config.toml
n_layer = 16
d_model = 256
n_head = 8
n_kv_head = 8
head_dim = 32
d_mlp = 1024
vocab_size = 8192
activation = "squared_relu"
norm = "rmsnorm"
norm_place = "pre"
norm_eps = 1e-05
positions = "rope"
rope_base = 10000.0
rope_fraction = 1.0
qk_norm = true
attn_scale = 0.274
bias = "none"
tie_embeddings = false
parallel_block = false
extras = ["capped logits"]
init = "orth"
init_std_qkv = 0.0233
init_std_o = 0.0
init_std_up = 0.0233
init_std_down = 0.0
optimizer = "muon_variant"
lr = 0.0137
lr_mult_o = 2.0
lr_mult_up = 1.28
beta1 = 0.95
lr_head = 0.0107
warmup_steps = 128
schedule = "wsd"
decay_fraction = 0.724
decay_shape = "sqrt"
final_lr_fraction = 0.1
batch_tokens = 131072
seq_len = 512
doc_mask = true
train_tokens = 701900000
steps = 5356
dataset = "wikipedia_en"
Each number is 128 + 32 x the weight over the matrix's rms, rounded and kept within 0 to 255. Layers, rows and columns count from 0. Numbers have three digits each.

# layer 7 MLP up, 1024x256, rms 0.348, rows 537-750, columns 192-255
110080181114160151111135083128144124147198114124120099107131129117165162123108140065125128185149076148164097184083168167153109144087142077089163139128150142106036102128119181127102066141102180
046162132136134150154150154157088106125113137088115115133083168185113125127159111111132073091142196153156160114171111125121146099075112153121158163078139076180119127125120122117213114149092148
151105094109154110099098126117109088119143098140159179145077060172172102133138065121097075107158079102126092115205075122139155178085151137152142148118128078140096179207134197097144160093114161
138135162095159103054119126092106059125200154141144138065173114129160148166124037124068099123119081142093097068099161098153072130138148145190118104107134160141144142146095112158146103122127229
143164151144096128133118088134093109085170140133138139023127165125135159153120119115073119117151103174136193083118123133094076123120169083090133105095104102089137096132123154084108057095102112
141058174102075157142141196120131106141140129145152168147173138137140076141172141131111134155154159108142093085087148087152039187034096091163074134142091115134181147096148189122155148140130071
135174142163199095130134116104126133102126169130127132142106061167120118154125133104103089138146122145091141131098166075088115152097110140105152165084112123099129173181158157099118126097160089
136126112165140174149148110117121126116118120158158112177112130112158140099117125130120151151098167112115123164141141158087123089083127075141153140139145073161151084084143124134148135157143176
129127150136166189070129148113172109150112128157148115123122117113141098143120131115120127148157153124138105133159123093120137100134065109110105087116092104141145160097121121136102153139133113
173094145075126118162135147132097132111190142158118102115100170109108154151120133093116177097104106134142145142135135177137143053067166155129087128106099108162123162173104157173132133092112134
203155146128135126142163172099136170171091105121083131097126180091126087094113107104130061098128090089151064119147107131133133109137074149100127135082148106100101091144189094132175150158148182
101129162082112127144192139108153161101089057134092104154103034204141211132099110151141130093139144119086098096139172102080171083168121143174130114122146182148090121102152151138212114113070095
142192113114164129133095232141111165103172147107085122116125120095199102127108088114154124170189101103121161102113198168147151151158152161140129158157134065149095159145176164110143153148160175
099146114060074054132112068143156049189159111136154143114132073127169138118215148105114139088173143111140129132172117126097115133064181143137116110095093127159131124145107157140152144165133125
172161141125135169119117097101122127117145137130138182099128106125167092114142123165168177112168100151091155063154167109125174115158155147103086153124101115197192148132130145127118117121155120
120092174069081079099128153089170118110083103080102118165189148121097168135164084120132149124118115148186125129121163096150116141146152191128148154148149133087054098146114152119137165124114110
119120119098131124112150165150195145124153171106128109151076149162150181156168145162133120125155101141107102099157130104102158095141200135101028192086077097097143118088102131094101146159116132
082164185111125154121092111170091127113194161113164153112185054130105120183111168113166148113156094104146053183148126135176143149133151133137141158172061118159136161165119157107117126120126173
134163183138137133098142124100104116159128132140178148171149104095122143163129101091130152103167154119123081110119111151084158129179129142135109176130097126187088138114160106098100105137129150
166155118138128121081146159163121115070110109123084176080096177107204108205038116088165130126120150190120126182147049142124109083092154142150184117142156075108142144141132089136135170197112091
124084122154060083132126138136080128150106097137134097099158153098108150093096144108128123148168128160060102106187147163114149132121141095092128156089146177118126141042089089116118098117106121
138188122124099079188136197071151124148147127071160110095156100140164080095090170179099114125153182110132116107137131097155146101091102133116119146104195164147098148134097164079151138085129185
161119085141140145096130114139114128088137105128103117130071069138143112164180148120125134083170116163147145132177065148165107115130095169162193083138134160167084101100056121146139144142149141
117110122143148170149206173139165126088125119145105145119089121172112124125104149137098085119156112137126074128185102144100111142206094068083054112120086152160188206091148094090148098134153130
076133190101158168140165123121117078125103149157126121088123121085095146108117099044146113127119181155143103120125118086076203156108173179147103120114067112128122102099145082134156099107165109
152116104110102196205116118080140113117082133114146138199100094154165097076089195163156108152104139106110156125157139071141124146138175149125137165204085090081171145140096143134173165108132162
155123137110107120197128113178188108109132182111158129136099127129107133104177129100126132131119199126144146121147119161109082085090155123089151116154133134079147147167093058114106185071180122
151084140138142137068169159155110085120129096130099141111146141134093098111106136095170172102189101170098125095126153118145142124103118134103078145122116063150165133138119052179198150212148130
162114106134086131161132109130128159092087101093089080083104127135135137115106164075140102071170162155109120073149168111097148116160131111128158128138068046154152151144154145133107137108119136
090111232151148146114129133140133066137127112131123151074118094131082102048107138172106137175187165152126152172153159148163112125158114128174092138103137104109122136136080085106141144099099139
141110143126133091116100127147120103165144163157057136151174126127149131175105140087147170156123087117130075074112111140176165108123132064082126169178119122187104170112052130135101148176149120
180124129098125077136096193112090094115173147207165179138092135110098170140162160077136145126084094123111151147118143127171088143089162119107114106080120116095078127147138119129112132150136182
181143149136136096116153084143110112103136118096197121156091100137131157188115160106129139107143104116142161089118110192175114123122143110150121118101167100137168124140087099112095130149121125
154126094160125108105112151127109112089167064184119145164181088121166113106144121063123123136104162118063056148167155163135137126112127106125144107116075107145112145152141129143103125147060101
107102107140110123089137091061145108096140102105102153112112185068156047135126163117101194139141175061161156137168107119059133160085135139065138073151124141101095106150130132106133124110105167
133111103150125129119121111174128080101096115094086116100099113117114102204102095106105116163078178150119123126146170100165097181098127140131114071152138094161110117165190147116152170124161072
178117116134088121118166140171133126099146116101078110138028193148124183166129117135142104120153144088132089126161114176147093115119122078082151084147065095164080090096176196115134134128115123
176151121104099211128159113131143064072098130074134141114102138128177149162046111093155140114160174163091118122142123097112086102178146142109108132147107068136164145100129153126135049153111147
167138097137138114107127082136165171149068143096125125122116136118129090098165129117145106142107131100052139163133200114177161133162129097042151175129128109130123125091078062124126161116146113
173126152115170123146119132163093149124065177120102173117039134132138117095114149089166142169119125119152057132102189092085103105149126130161086106130171086191129119124137164085113154135172093
111136058141179129148101110126164106072077104088113152191158109144129130141100135068098129123147138153114119185193053026127072118101143070134117126100137100172129123068201142138126158114178105
188069118148117161140116072118069158121158172169116179127123134183116137112116128153139101167176096113110059090132156129152175131152100116182185157143132076117119128131191176104112137194117172
140152110091131160133095057130156169103132184127194071129140116146111140170083204043142102072098187141109103168167119098158114145104090174083162150075085123156087147126123146123135098131124145
079144152151149172107085103187095104213124151121082071116143093118132083094133124155129095127123109087095171128062154102131111125134137138110149121107140122129102121151130085130108120127158118
185105124112125120152126123136181101141151068137119135149168072094181151187139113157064163083146142098171177111122155187137126091106150104113095150109097132147097131118132063095115196131079157
109108105104146071141142067150118139150130127109141124115159130090137140147126072126096084109140107110121132094133205138085147161075164148095135081136136166092159110151168174141168109145094172
096105126117138089110116158135112103177137114156124112085139150077136128128164118113109151110154094110141100135079129185118183055135104144196144068117075138098101111118129092092103176105160129
175062128210135097175128147128057086085084136114124148108212128115100102105181108136112170140119143116182130191130118088129097136143132098116136119123126122099167120099123114109125199119088116
096094115158133102113135117139121174098116125113138143125140137158161120099104128129092108163113060110141153120141170118053159150153123136049167162103131093175081152097118175069150130112089125
172131128135173153105135160086206129106138155119144068104141075137112053113133154091127128138034098137140122131116127092145098100111186129099140185178079084104136165139108137123078184114107104
133147133088123080127107181129174112100110120134137072160160127128135114133153131147150109077158132085194106072075185124165171088093148128126147115107091100126121171126140153146109116165084185
198131135176191114129087173109159128091159152130075104100170147141100133153141104105121181170186131143121151132101101175120124120107186141124133162062108076125058190107135171097145119140193098
191164147103096094114143175133099082141124145073078138070128136131185133119168097106088111151114081196170164115140182038157143091171118187116144151193116100196133097107128125125163160109122116
105089138099122119091130115162159121110183131150121123114118128125101146157107141143119129089124112096125151100137077137072117074086100189124144135134150149123194130120193153133149104104137140
139115134134162107084144101133164118152122179119117128130076122162143091143139083159180111138123089127101095089081190102140161104177093218118139118188131066127068131136186104113144196082105086
034141102146138227138153214101106116088098080157069190146157062147183166168194143110169133111084138084104127131165153104141060105145159126157117153097122097133216132140143086134128188169138148
111194069108182154115142119140169086184102090144123099146167113156124157133142073090162144099110051078150124087098125129167089181174071134146098135091121126156136138150121102119126144156086089
139064154129216118166117144087085082101149116162093081167069161129131150119106123131095144124107129089068137131189096170139122157159142167092090172134105130115076084131127153098096112114129114
124155180143104128179145163121121159165089162173070133123136162147077149124171088115050139129111126138148111100163121072153082111118120133137167106103121094190111111141144154115082104119150140
181168090120097165139136139186155121110154145141127108127147039135102083151103060182141133090130143088119071183106136083149092049091115073097150169107167092098074107068089155097162131132124115
094182126125122126140097149201195106073106082121105116106118137153147072131054091171145125135137151137166108144102116205098117144116093111116122061122128167181051101090139176134175135120161099
107128098223182159167125127084078136082131142141183125112169061155126133105195135106135133121155174171157106102140144108087104143141149119095154181124096118130159140084152088110101108141143162
095103137129162116130143184113166091150135156118097130126162127181130171152120093093105062161142158175152170122128111155109153182120126177105125162075104108179150203171136105114104126087149105
086135126081112142151167127103208097203140147083168117076163092094119185177121162121094099094185078154140122161149097113131107160063126095078103120115174144154126112146117115174112121161130135
167111098115100103129120079157178110126128139142097146137148143177127142132165175134129111065148106115107137127080138141096108149156141137097094109099156140114101171112170105147152205120090152
093155136180200121064119113136119131161144181135154126096151174137176129144168143111161104158139141156134156135181109185111114061185141139177088134136095091101095095076121131095084038087114129
161098140118194074087129140121143090128131095083128143126116131146130100091101179098171113142096060180170165167123124150132098109115104139126112152137100151105194119143140105123141151190127093
111112103083124162144156146136138124093103155112144083128106158155163161134106204085083129162176099105109135113129129137142125120148174103101127159117076131138134116117120059118119071117108162
074105143098146124120110110179121189112160076057159134111134176111101070121148149131123110108126113168115144079160130129119052041165081145169151088117172153116085101075054164107170167161127143
099122061171131120179082129211116134122113094087106144126090163132119103094110152144117139107174158146095127140133079108149112135189180142151156141126056112151122077116122099056137106120130168
132068128154136182133104166162193151178093155135105107129087084100142184102165056104099140158122072107169095111167126150129105144123114159183180103152058145146176115212159204105135193166113135
139110093136100122160148125138111097134129063128109098051127169133151107122138128083194095121121148109109146167129149150138072141121121140140136128103131071113071160161149126149115182156133089
072153099111192147164168063124068076124171104160142154106158122131143168099133153092135133076206123177032126089165154188142141095160121133153093146153174119136137178142102119140118094095117105
101174130107129142199143074120137122149117112118146154078129112131146123170164060085152121124157100109132123165090172169109161150086089144134123132155147079079164128140106109100125119109157094
096109110113229115109090109151090077152182156196149092126081153109146145115093167184098143122131110092113130187110115127068150051093085086131105113101180195161124138104118196095094102109128142
166134128167083116115123154150087101130112073121144134113123125125123129202139065191140156087073150058095153140105115149164127121171086116176143193068067159128150115179083118099097130105104116
113083112083124163132145099096120116123140113175085090118105152145102152087202109114111158161112158134068114135126096033082125124143142096214142162134138109134120138148143148107113090111154161
133112130098138123142112149162171134109085106182209124111135118120098118094095150123164203093139117122081110072142114112175145129165106135095164153118103125168165157171166106159134173161138089
078087136148100110167091160110158095109145155141091123180197130115096130130112109089124154147122149179165092128111134141082183160075087132084134123146115096137058136131166136105129167167090122
125127172150190125179093127143157113135124149136100075132151115084081077139143092183099101121181104148126123085110162184129153170095158127100119126106074097108110143094172111082149131106117196
166112131072113153082132093137080105129099145112155087118141147164074118135148148141223124081041135155159149127114085140142136168123159116135110092104156209186194104101086071125102154150129141
132131132173127207096146073108095132125095150128172068067126178094113169094141129157193173145171147118117133194106151105097127132127189104118161225152124159089108156067144121159128180140124158
130130137122170141154134099153158120105141111107140139140105140112139106134157105147147139121119168111159139094170165138131126106160121114102173076105160152147093102064142139122128071144138068
121127143127110149176146147109121146178084080113155137148169126103114106146116128115069145168091160135096058181147096143084108094123183093150078131122137086148140171141164106122071127143128091
143160106144087107091108176115204184088135132067108087078068093104138114105105093143120193182118137135140105128182169153103112153164135150086153096106169129126145124078104206103081152108123161
106168207188180126171140053109055114143118112118108120070104162140118141154064176148118099156140132114157100185169168146123137155120141118145076135158068165157154124086179096176099108159142129
092123124121130118131112064113131126135101125142132086127127181104125094194081118115125168124142128128138134128113146117114123150107106141078111142182054123126076134067140137175158099147138087
130127180114104102133118147175129145133157146118122112114089125141176113141094124095145145085129119138184140100083178139131145122104117174124133134113110119115138167103138135116180119156053157
144095124079087105154069075139139122129132062075154107169124138145131064156120096079132138065086206134097096158127160159071155111152091139106135160109108067075172111166091152134092143158136103
164132120141127062144144116108090143102114097127081179062131123166083112154113144151131123090193150177124149112077098097152102141158106096111118128089067095060073198139064079088196099103102066
184112163114165122103116157073182133121118120105096132082135091129153129140145102158117111106124133166109150117126112135140107114129109136126188107141141117163090122197119128102143109116132135
119112132077177098148102124140121164122133135143145127078128172077075129115121187121105116098172135111144102127112148177108130148110187072156137112141068138127123079123121178069180123126100080
117128126079057137088116137107112082174109094109135092141128088183124072079067136149083112203086131115094145082156163133143166162095127155087094133170112112108107128129116111147069097186093133
085169140122136086148097126114180065157159108161115124076160151166103137112113102145125141126105157118164191080126129096156154122115103107163178186172098131140065099127114136079132172127080079
134113099135112149154079112161114143153088137105096118140172104098146057093121081111168103144106133098154134119118106103108161070117179130130165124178082152104144125118159124115102157079150082
094138110055119198167175083159118063173144151158157106105123105140133132171156142132162116124157102204111135183136139136119132107168095136143150181171104113149111125112121193161129116158065172
115156095150076117157096131076178155107148141108135133152152150132153149117100080156123127152154151131126124154114118120171126108115144091113144124108133169178099144171178119116142128146130122
157204130099095134122139098142122097091125116108115116096105154105112111144119104095110153079128135191225157143127156144111120116152205119074154095111096120149155122174129109119151146123098112
133105155119147132124170103092125115106108091191113089140072218081128099129161107144134146176100130093155121060139121117180146082099102164052131163129123159185115144138129155092106127169152159
158161166086145161096138070153138122127088150146119170108089086089127105095114162131103112171142123157114138160102106077144137159052115095122065112096123121157102124126129133142130149163136150
148101070180131107125058131115070148160063172148094099150038141124182130110120137094058120079141124085128139157148109133119083167112143066142107144161128160166110128130117045102125113147144128
049109172106139119105143128133130164172144138174088067167098140146129096181143118095135146185086102140128166077177145069098157139071197150149116163127115131116121138127134134158091109139104115
139114131151127126118094180093119066107162073117113134080111112106154163114096171152133122068134165125107120130132187110155061151140101141131122101117089120122091085101094122129107149164139131
140148178163070103144162135078175112137141151176133108096104172151118104124143134151133186119120110212148161082134153063115052081116124182119147114072155129192110129112119127121100103108180150
099138142130082108176150095145135077135156094094148181098143137114114180170086132119114205111148134156121199120128148117152099098132119124089132123126110138139180159149183102109127098101145154
157102112134088129136097161126115154151137148177148128162143082130151141154127187105059090129151104141145117142081164104138134157120119103069172140057179080141121107150106097130106147183131182
114089109107086073152130097098083139081134140136122101138148109123173082163060116116128168085138183158082082123198153150159144195122109091081154122168120081141150170104123124135109152127142165
120126140137169134169083110125142152128166142163146103112077172172129122080144073090138134168160140143133176093112110125136162128129113155086099177135145134114142139147116183117150117151059133
178158166120131164124165109144103108130126081124143159150181123129080120095160186061141109136129133113127110064175185069151140105134112121162076140114122130150161126147170141160185130092125141
057169084128123184156140132176194083087077056137165134080125088153108148135136106182081105084108096103164068189131120145087101112134112146124105148100095154099102076124206145102091188155124106
106118088103143137103169113144058139152066132130152158087123115154100118163095098128165167180089151069119150170099119092145139137164030142185127183135227155172042218139107122117172177182177155
150118194076126158169065127184128138202148170116095150122132127145143117125100085082143128150119149104170105137116110105111179161087128134156147099146122135066192117119141103136143137136086126
115100151122158104147134096157115112132090194100088138119169122174121090070154138083182142108154160088107126095089192144109123146144124124126121084145073110138131135057158077094060125091143109
130058193085126133169161125128079098110160126146089126141128128100159114148122096138161095096189152031029120144115105135178141110123120160127189151050086139189154172147170138129082138141153131
098136138121163109158074084142154112186115140172081132106177107115190168138123069117156163124137166148150160124144144161156097176108135120087138101090159093125114167140149120169121105106163165
180171121081129128154176109106141153111129164113133106122122161120122127108134093099115085126118122088140156151116153128116063178145152179098174139132135082162117108163132115095110158187125093
121093206135150090122098137153166162108170133087124118143091122150178143137082147109132097146124116038119167130156114138105167106083145095179198096095100178090154118105069129122185107139090131
156125086155148125120110131131164176054077156157136087108155137064100132188128155108124122112133145110133091101171197066121091127163136167138158130124141116125129125119163095164122170134102162
096052167150119192153151128142185163134146042153069120103071150105196157145106102088120098210155083174188121139127094119104118162175127112126149133078147090155048192090104198134096082128115102
082147171128098108029076129174100133122137140140127147099120131171158150132127142075159136087118112041102141139129157127165147199124144138186186162145140083111084106135140161105132180199089117
127125134160078121089143099105138152107132166153131149152103131163149134155152132152103165170101115093148117112180162086142165119092135148171110204101123163114145102186129148091139084131137110
106123191120160207166157141128128103172084109123096118142122101168142108104121086188182129074200142135150119113117123181146164148138120143132060070149156068176135092131160119160201129123174135
166154156103114154090093140096106132121124124143090108138105122135157093171166156116106072142110176113136120168153188142123061106132148101159112137079073160152129183114125184095143161095071159
101075133140172173163114100159143141153106131100180135138154096121112158105030186125138185057098134089153073186129143137164163170118127142140117181148127135136154146119138134131129183153080094
155114093104104064120115135153158177152131198144096133133125147095107094139105125137154065122100123126138063109127115171095103160160126120129164128114141091069088119095078146081108181138124179
128144130155117119147117087135151119102087128136091111105099174120097100131108087140117086135158077084123141098104186117110088133185152156100101108146112089116099139183159117134061131153168157
093149165134142108092116104106118100137186108091123171095086149155147101193114149161172104144117106143072135152122145153131186147149085067172129166127166137051149132088153099140136097130169138
114125106128144173078117141116156123060095063133139118137117122117124150120123109185154198104078125093158116112120148148111200090149064144135122202150125115191136112140082145128157150144126103
091113116149146171139130138075093173090149097097102126068086101175067083137166096088136097114078141116179222116126231178162109132124155093131125163142129191148138148129168128096123122096114156
188136159021214093159132136164172106117105101166177138134121134120141194127163085133143126127136082113147162137135122134120114120172113150081076128104189199153051089164091132099130088116125127
167158132142125194097181115109157061116088192136122124156100118115149124178141157069144161142114118159049098206173069061080118154057176067157046135182076090148098105088158116103151128160097164
155143130178113155119155124102111083153138180130134084073105141144073091120153144127144177137141149153115119169103182105088049107155071118072081156174162168119113114119096094174150096187113156
105063120134121161158118147129117135151136150157141134059141166152176107133069151160115135071156151147158084088137116185159083132116102143129126141135103115164145107164114100124095138171182098
135088097085117129131146140134123183124085122143089143212083192115130108149102098074070100119112143125139126160122180128157150151086100109112152143100058063138109104179159144129106132191172156
150046133155072138070172091126128140159141091182094115170095185139131050104089159175103100163156092074184107152111160126163121114093113134111164126091088139073146170196096158201061145095129134
122141076067093130155129117162162078181120097095137140095156118036172137186136091177129185141196066197067077122177068093121111148109149135140155098143075079153087100113152099128144070109141133
131161190156115127141144104134060103130104068136175147178061107224053085069125156117147134126088122075166117156119137131139051095165077172136163150167104098092112097156174128098130125099128124
136068161106194146154125111125098082075146126125190147134090100088098104145139074177081176173135186133130122136232115122179131136110118138148130148122156145094128089097123114118127165069174130
118161107053160142094126074170088142143123141112091058195123085086160121117160134129120130149084180104156132147102152152123107124095105041121151141143081089161096103138152096114119207114118118
138126125111140077136027115141171118140105146152087104163087122077117125125035109149139136145148166146043117139142131148032133131142128133158107145128182075171177121150153099120113203133166105
092174107153119065123136163143131165096139112095123138130136067102131131144117145120132123071076151151079076081149116067142135105102170099073116105117140115106170119116128182157088104166124125
095065112092161130129106074150140100114167104164086114088119211141178061129123165113088155058165105090136155166200187162102111069212154149115120087095163048221079157116165147178098077150139096
128173177114145101166088092120142142096094102221167164090142082140089082134069046158109172146113074086176103107070175130132127106114108174107125106182174156150134109204124161099149111168142111
141086063110124100124143122102111144172063111078145147107139128080159124178154111116113119122109098122098149112057080161108185087138132150166105131143139136149151198075140116166116152173150083
169073145120138132162196097194145100145134124079172109117126176097126113116158098101158212151070080129134116144185106165165073185079113204167090114083113102090111146157125128151122142205121096
090132107165103142084135144117179134100151116151087137104089190131121066155165105121096107121116126093174147123151139098117131115144103123150141188172103109159163129059126159080129097064099085
086059126140153118116157118129097128102194115103154085138138183132135173130179108125103092103118061073184115142099104087101116051101131063154160155158160096196096188124093130129168173109112105
136148112135191081121161163178114109141107135124141115169104112135128151116119140118141166157107155100106117111160139095102108157123067099126067153158134129103128110108154147079156127108134172
082065086148138174159137123156194146138153079131104120161135086092111135142142104182090104094057166120158133168127096095147132083142160110157155095123115149103105169098124088095126160162100144
127124127124167109164130162138145095132153121122173135125126090144092139153109111182107109093174155096197132116108083071174137107117085145117090119178136106131130153122154118071125083105109097
113079096189129082124129136143177093143077092115124101128159166140093101133124089123098129151082123075142164098120159089144135112146148141099137149116077165144141154178149176084098140062136144
141118120139131159156156111101169092104122158102165190156130079139178126118167131154102148138143118120119126124126103135104103064117118171097107143077162146186138115157101079142112140058155132
125087145130133116105111125111168104114082154112138083122142107085097129116161070142117141105084143103139120153096098113123138100124122125151134117146112138130154078164103121187152093186214079
085083118131117115206139147092127087140171082107186101120122134203141136130177089160112095173142142130169121083205113209063127140137154117127088092087123122138090175153105086086173133179130107
099148127157109095147080110114170098127120123109088139143136122064104130127190160159105138180134098076148144072132112126088163202115120125099108080157156179091102132161169118109090130103115126
088087098149091159112134130128103148173111083149127134101120157097073086133131095173141149149143152082080075176100114161140130140133115142061081158126118150097103156143174134099121191136131155
127124099129156153128160106097076099130142089187162161058142066111140098187152118133130106100141180118109102103156105110131197170084116125127090152120118143095098124157148108155173108163115163
136140151182155132139163136128137131084164137154083159100195163131131160162169122160113083113081156144128106102150157094074128128169128149039149167143173165076138111143140131120108136155075105
147138107117187144093147160109078098154131117086132082147132140117125097109143115185152120165140126152127112077168059147121116094081159145115099131104113099140095122058086136115133083183160143
180132144152145124165156126149110080148136125163063116129146123064119127206042109138189201085059139117111129102107129077113143127100126143149158142066050083170149118146098117131142113111055067
125161121120135116140122188125141127079100115135073108170119116107139099161172095193109151183141078204127141052119091113160071119072084173128085204149092139189095122099120107103098127174147145
138060145067168131143130057093194077135132142139115114092152131085088182146123190125159232114117195106129085184124125105113148091122163092147154105148092128101188084127174130140125185192176109
117077150152114115105134137145101099103143096126176141152044074141133117169104172120115125146117171105156160118106136125181101136122166068163128117091130106069060116125111072076055142143135094
178155183208174093055125122163127126157129046150138103169107124180147124105105115140134178120095115127107154166100150131131136103121121099139129092169124160170151155175086106057140129155125128
161139176128161122105114160116200122100124122161125136159164169110159133105155110118096103157112121160145139112149113119139185112135105121157150103130108146127125140174125132104104080101112079
083155105164150101124123047092122062120126196117111150117108139126112092148136185154153166151113151141118104082103145112104106191155124111113151054078144128155174142118176105109130123103090160
158150193058157171095112125157071091090146151193148130155142139083120097111110089112140168165124141128156091127099121112179125194116197135145054125113117134124145118170148158090175123082162138
131133140133157093122105151109102098076124128182128175106123090117127087102055150140125121102144094118084173161120046155209139069111096164104131168117103126046078104127135170083168072167128128
104053143161118146178183106132073128119109184095137060115194084140091131157113081119066060127105135087149091142091143126132086115122123093146145145041136075096133140156068159147174132083117146
077120037128122123084088182168174134132072071099153168083196073142164099145095162130100144119147188191231098121090136166119119058101168076129166065167099130067093157150121100099147153123107104
086136147099112169094161175114158162143082081146131065211148170128135162160128095109150192121162088160160134125118122118145070118139099166126145138160146080140098107159101073079155146168146130
213143104089090096114153160155096149081101114122134169152184160119114170157088152117109171123110146115192087126124150128120131135113114082148066158109140084104159169170103154127106118113162177
132139149169172133071143162178042158105085070103146113121091202125144124150074153150149123137126149152136111133083145088130165116103175138156051149179163105070217100173083179127093164135089170
184068125199202103138126123113143111093097034096159166097124172126125102129153040114110172162119153113157124133162189125133112091132171078125157137123115146133119186160120041135089124175139113
117106179085104145184164139073133118030098131090142111101130158161064145188128140116104165054177177113149123081165073203104069113096113087134141069090122146100173162115118133130142029184172080
079124138127101119130139150106188061049093142140069121205127075129166190114129136136138136108110146097113148082142132109126125154111134091140054149125150139138135142139055145083156126195110166
077134131139079096158137164113121112069121116115104180124108164116113131081132113161107102085135175108139147089107156126126140190076112093093124104102141169122153104128121164173151103195116136
101105136121145134139107090096126143164188191171127137138115184200153113135143174124143147107108146147177129139163104071124125134144117165121109091124182133159121149067178083096078162195118117
110083087170174130141076136101146132134122149100116127186140143112173115178187093096101066102114084182132126098112121120143163116101136143161122122138058150152107116087137135171150184128139111
148129109111126125080151119101104043175127118149100121118184063149120142090109171166142155122156104184112129147205148177141105144122052082126132114128109097152118106153088123149107103127102099
129101124194176099068160105154179124068128121127076126097115162183126120083158109143098098134115207074141059146121120174110095099113070080089123103127160142105120179125081140121136084150180094
084112106177101119161168170137140142112131167151123103099165157189114119143095190122176154116164100134137127160146159084145087138135144093166147121193023122190140138121131121072121146130070065
196112158189118110101118109178171117116105122118105105116117155084159124133130124159174147139167174202117122198099135106118131156135160147151160135119105146166109142129131110153103177085092129
124160130148114142155100157178153104184139141127083122133152209059097127132196149136132084131130116187134081063073151117158120124082158129089085123133162127133103161137131126100111106115114172
096099158126117060041083120114152126096121107174199164048134093128122061215088141132151094093132160113155094132132144126076085130136182122160102139101152133166139122147125134141098132078149152
195125148114107082121164128158172114124135086137073217073181144156132134158164138109099146143165119127103165065107200102153163091109065152148149084181112081112062158169104133063137093147175132
197135152111147131138117123108149146166108097124080168127144108153115134155127123122156136165120109159118125106163158106077115100116171144151117065167133084097042146173147108133142084158113115
118080145131141094077113158106086133168173165168126126127118100123144173104112122093135190135117129175130166126161158110116154112174128095068119113107101105158160145105085144118139131121135113
119089138143117111152178151150166202153158129077161131091158149144173142149115105015136132109197141091133074139153156178149120113133151136101052117171058060138151070108185108105105129127049186
145099118164140117076152189169155102088125123155146117172116159113113096102107141160171134116122105127132149091148201094130122085104104127150104078169173149134098172143148142183105125143138122
095157117162180166166158084105150130077146148141065097115135176150113155155157139142135146163062098070140131177140139143110108080135176110139153113167107089148130165134126077121133175111154112
101092136109122146135125168140115050129160126159132084144069163113187109112163163112087165132096114150149146118123138113151119125126169091116098090118098097175146146128091166135133125142057121
131074131132168156104103123105111095140136173165098114154078083166111099201117141129103070123159138175117086172110137101147140158093143105096103167126182124122106134137150151137117106109179198
101060179080158140091123107092084096178125094123155123099092071180133119105109193160116117074075138115137109159132100171123141138124080038119107161170201157166087115159136135174109154093128125
117151113153064145144117063132131100124092147148130074081115111138085122139035164074171170084123104115132116152055114175144177141156158140054212127095097091122149153105112119155108105141091183
122093129059100113154088122129182125121088179133111191112140133139135113134097118085135151143116111138146125123094155152121121113183109153120130150149061199083160074133128088115158078161077136
128085190099101117120139139062064135117150183153090114188122156049152107095118126102138182181156095157116161147120137103167088116117139144227189118133067137131125152198108102128067134056085169
191131156080144120109119079109138093095130120133146087137138117128132124183115089093122097119217121148147136112073171151144139115159134116094095080136098134153131166110178106122157128132158198
146124120127139134130146106109096148126115150145095112140154151139199157095111131117125149081133174160105160093190131117106127121091178078069133133147189128154132088127150085132096136106141018
197178182160118128119106080128173121168073094147118153124155173148112139140103155132144104126083136151163092096118127149151124102118103106107133150138166138138142132103128107114172064108144149
149107119116154138106154078169184129050144115149065137129146100158108125152059139148124132137066130125144169141139114183153137151100148116164127114127135159061114144129155165101114102114126115
151124129166144105153162177177158085134162154095145087113215137162114122148115099117121119130147202079206123189203175194160097171077078133137127191065120099060085118140122104166139129143188067
178067124204142137148134075152155119053164128093200184176143090089166154107089223131145152144116102114106091184136160161135126118103180124071150180134120204118110116081166105122142149212139096
076128164150144121144149141107158132150141148162075101122116155124100156140136146125066105134123081078131124125140111048140092139156112131087123117092129135152081137148125139141132053127110093
120086123144166160092112077105127127088137115087130122118131093137059095099188086089096129076151122099114083070120164144073124125076144098124154140152131099179108114098146135118126074094124178
139144138148131129146149164144131061145175088126145128148134089161090117108162096132135121127149187112084123170118141124185125140113195130137100119109155208179104055136174103105106117156147117
136113183132099122167159115083139156117147133125121078101071185174092128132122105111089123139107065091101134085138144161130077099153171176093116184101163089108116191113127111060172165129157115
158138154169115118121164175141161118165153135129120117136149090145113165123099170093156155122161105180112155054152198092108111113109125070112125133120101166161096124116103108137129074102081161
098097108095119122169085095133146120161166177151107103141100160158200130107100143072142127161129106155152086148128155173103113187145154171088087125149181142183120163141092159088152157171157109
117100157147136125160096135133111105104144115121118121123093107106099081102124115113172111145128113137161079128153129136135134170157109079161137129104144143183148134126140105085136138143150119
123154136191158122070158162155107075144141139216179170147180114124121125132130110117151158181084124158156131071126179149107123080094107113139085143125118169121134137158093170114073145195166152
128131138186145197170123107184123128080081101077091131104204174102118148170161145175092138134136139105097124111172132156181132136096091168140114135066116159114138123127168170128085130113154187
152097090116164176135208139099132160120162103178135051130140147137090146108082129142075112104158122102145098182092107071086185129159126148143111128133070079086134134105104120198111158131078191
075154104141157141159103087133071119136112130147164115130112150150121151112201105150068118101127115174125097109137161113048122092112160105143111148136098127145177129117072057135143125150075089